{"head_dim": 64, "activation": "tanh_gelu", "init_std_down": 0.0044, "lr_mult_qkv": 0.7, "lr_head": 0.0121, "train_tokens": 516800000}
Each number is 128 + 24 x the weight over its row's rms, rounded and kept within 0 to 255. Layers, rows and columns count from 0. The size above them is the row's rms in percent of the matrix's.

# layer 8 MLP down, 320x1280, rms 0.104, rows 0-10, columns 1152-1279
size [ 94 104  99 100 100  94 103  95  98 104 102]
[[123 148 128 127 134 135 111 147 136 176 118 162 102 147 139  99 112 123 123  98 136 110 105 153 133 136 167 170 127 134 128 151 111 118  92 109 149 156  97 134 148 160 146 151 151  94 113 133 127  96  84 160 124  95 135 118 102 121 130 138 110 131 150 114 136 128 101 148 194 116 108 167  83 146 135 123  94 139 109 115 127 186 129 133 144 190 108 127 115  99 119  88 119 106 121  95  81 122 109 100 113  87 143 106 122 143  93 144 101 101 192 136 141 116 146 167 131 152 131 113 159 128 111 147 109 133 113 136]
 [145 184 145 119 103 126 175  94 126 131 124 139 144 142 119 141 125  66 126  83 111 170 129 108 124 127 113 102 123 125 137 113 104 171 120 119 139 109 147 162 135 123 130 153 114 124  96 134 110 120 138 109 135 162 119 130 136 107 129 112 157 106 148 110 141 107 146 105 114 146  62 155 136 147 135 127  98 148 119 142 139 132 139 130 113  95 138 115 169 105 126 113  93 123 108 155 112 127 166 136 106 141 121 150 137 152 144 125 122 140 151  95 116 141 100 128 105 134 131 126 177 142 108 130 136 137 104 117]
 [113 129 140 104 126  87  61 133 136 125 100 116 137 148  92 136 171 144 133 134 130 158 108 167 120 128 120 113  83 138 126 147 130 115 100 114 154 138 131 113 159 156 111  93 169 143 145 119 158 141 173 122 161 125 137  99 115 141 126 120 170 108 123 146 100 164 112 122 147 136 115 143 140 120 126 156 137 103 132 148 168 174 100 132 114 115 149 153 148 123  96 126 113 163 120 105 136  86 128 130 107 151 147 173 136 100 158 141 134 147 144 133 163 138 120 130  76 121 155 136 119 106  87 157 132 149 162 151]
 [148 131 120  98 111 128 142  95 152 163 138 126 129 138 120  88 157 156 108 134 140 135 113 136  85 134  94 149 153 118 119 145 109 114 117  94 114 100 101 110 150 125 150 130 159 121 132 151 179 147 140 193 131 147 130 119 135 145  84 163 126 157 115 101 114 119 154 150 120 151 121 169 142  87 117 136 127 178 115 118 144 152 109 124 106 133 132 139 112 111 118 140 136 121 110 135 104  85 109 100 123 132 163 111 150  97 105 199 111  97 120 162 149 113  94 160 147 126 146  97 118 124 117 129 102 140 161 113]
 [125  92 166 126 134 130 149 133 120 100 111 139 108 146 109 130 112 137  87 115 139 160 143 114 108 148 161  91 128  99  78 106 122 146 140 119 137 157 149 114 168 151 182 152 132  94 122 121 174 116 127 140 113 157  90 147 122 102  73 149 121 131 106 138 115 113  88 124 146  96 130 101 139 177  96 159 145 123  86 149 167 114 107 127 136 180 118 124 131 141 138 133 153 126 137 116 145 193 115 128 132 139 140  89 151 103  90 122 156 123 111 117 137  97 175  87 135 109 116 139 146 156 106 124 148 121 137 167]
 [132 138  71  78 122 124 100 120 123  97  99 126 109 113 101 160 163 115 136 113 101 145 101  98 147 146 111 135 130 120 124 102 128 174 129 109 104 119 116 152 121 150 139 130 165 162 125 149 112 152 149 137 123 153 131 149 110 139 127 115  96 154 149 109 132 158 109 126 131 102 101  69  74 117 108 136 160 130 127 131 141 141 141 117 158  61 173 139  98 144 149 125 110 127 174 142 102 127 150 155 137 137 133 132 125  70 122 196 138 121 166 132  95 138 164 173 218  94 129 138 107 139 154  95 148 158 169 113]
 [150 149 123 139 130 132 152 126 177 116 165 133 115 128 111 115 103 119  86 118 150 153 127 156 124 120 128 103 150 153 132 130 159  46 150 118 106 117 117 115 117  97 117 128 115 121 117 104 152 130 164 138 130  79 104 119 118  99  93 147 114 120 152 142 118 146  76  93 152  95 120  85 102 121 107 110 163 131 151 113 126 119 147 147 106 104 111 121 102  85 143 142 146 149 109 117 127 156 186 157 141 110 119 130 118 109 145 147 100 135 109  88  67 108 137 132 106 129 110 132 127 133 125  95 100 139 113 129]
 [155 105 173 117 129 121 112 164  93 112 112 160 133 126 135  92 118 118 141 114 145 121  90 165 101 118 157 100  73 150 130 126 115 150  88 144 167  64 112 117 149  85 147 142 157 120 114 139 130 107  87 111 137 154 108 131 151 123 133 171 115 136  97  76 153 127 112  84 124 128 132 119 104 142 121 119 158 138 125 136 154 108  74 169 143 135 130 155 133 122 152 151 120 115 106  89 134 162  70 131 126 159  83 132 144 150 109 141 141 158 102 136 118 104 144 160 136 156  80 106 116 160 124 110 121 104 105  76]
 [138 124 114 174 124 121 133  97  94 113  96 136 131 139  95 154 102 106 129 138  93 145  96 145 113 120 118 122 145  98 116 136 130 162 138 150 157  79 136 132 159 147 162 147 133 160 107 147 126 114 140 128 113 144 152  97 161 174 131 140 121 115 130 124 189 131 183 134 163  99 188 132 126 110 125 140 133 130 117 141 155 121  93 110 127 125 133 133 155 126 140 116 111 116 149 103  93 144 119 144 119 151  97  95 137 157 107 162 114 135 159 142 167 171 109 115 147 116 149 158 126 109 126 136 180 129 115 104]
 [ 70 138  97 143  99 106 114 158 134 126 165 125 137 134 105 119 168 145 133 116 141 131 106 135 101 150 142 133 126 104 137 141  85 135 162 164 131 148 136 126 117 127 128 154 158 118 106 117 146 127 137 109 129 118 101 131 139 137 134 106  91 133 123 166 141 108 109 141  90 158 117 164 143 168 144 104 121 134 150 129 122 133 166 149 124 106 125 125 137 123 107 122 122 116 131 123 164  72 116 154 134 128 120  86 128 133 132 168 121 117  75 178 137  95 125 148  98 102  98  97 145 114 103 160 124 126 107 160]
 [ 82 143 127 156 116 116 158 192 104 139 131 110 117 109  89  90 141 127 111 115 106 168 152 117 107 157 142 112 149 126 113 106 163 176 130 102 119 185 150 114 115  77 151 108 181  86 136 162 163 131  98 102 108 156  65 120  99 127  82 111 173 136 132 119  85  98 182  98 148 129  67  97  96 175 140 123 113  99 112 140  85 138  83 147 120 130  89 147 166 146 124 160 112 120 118  98 104 159 141 157 127 154 126  80 132 117 125 183 150 114 111 133 141 124 131 125 142 135 137 112 137 126 147 127 148 126 110 155]]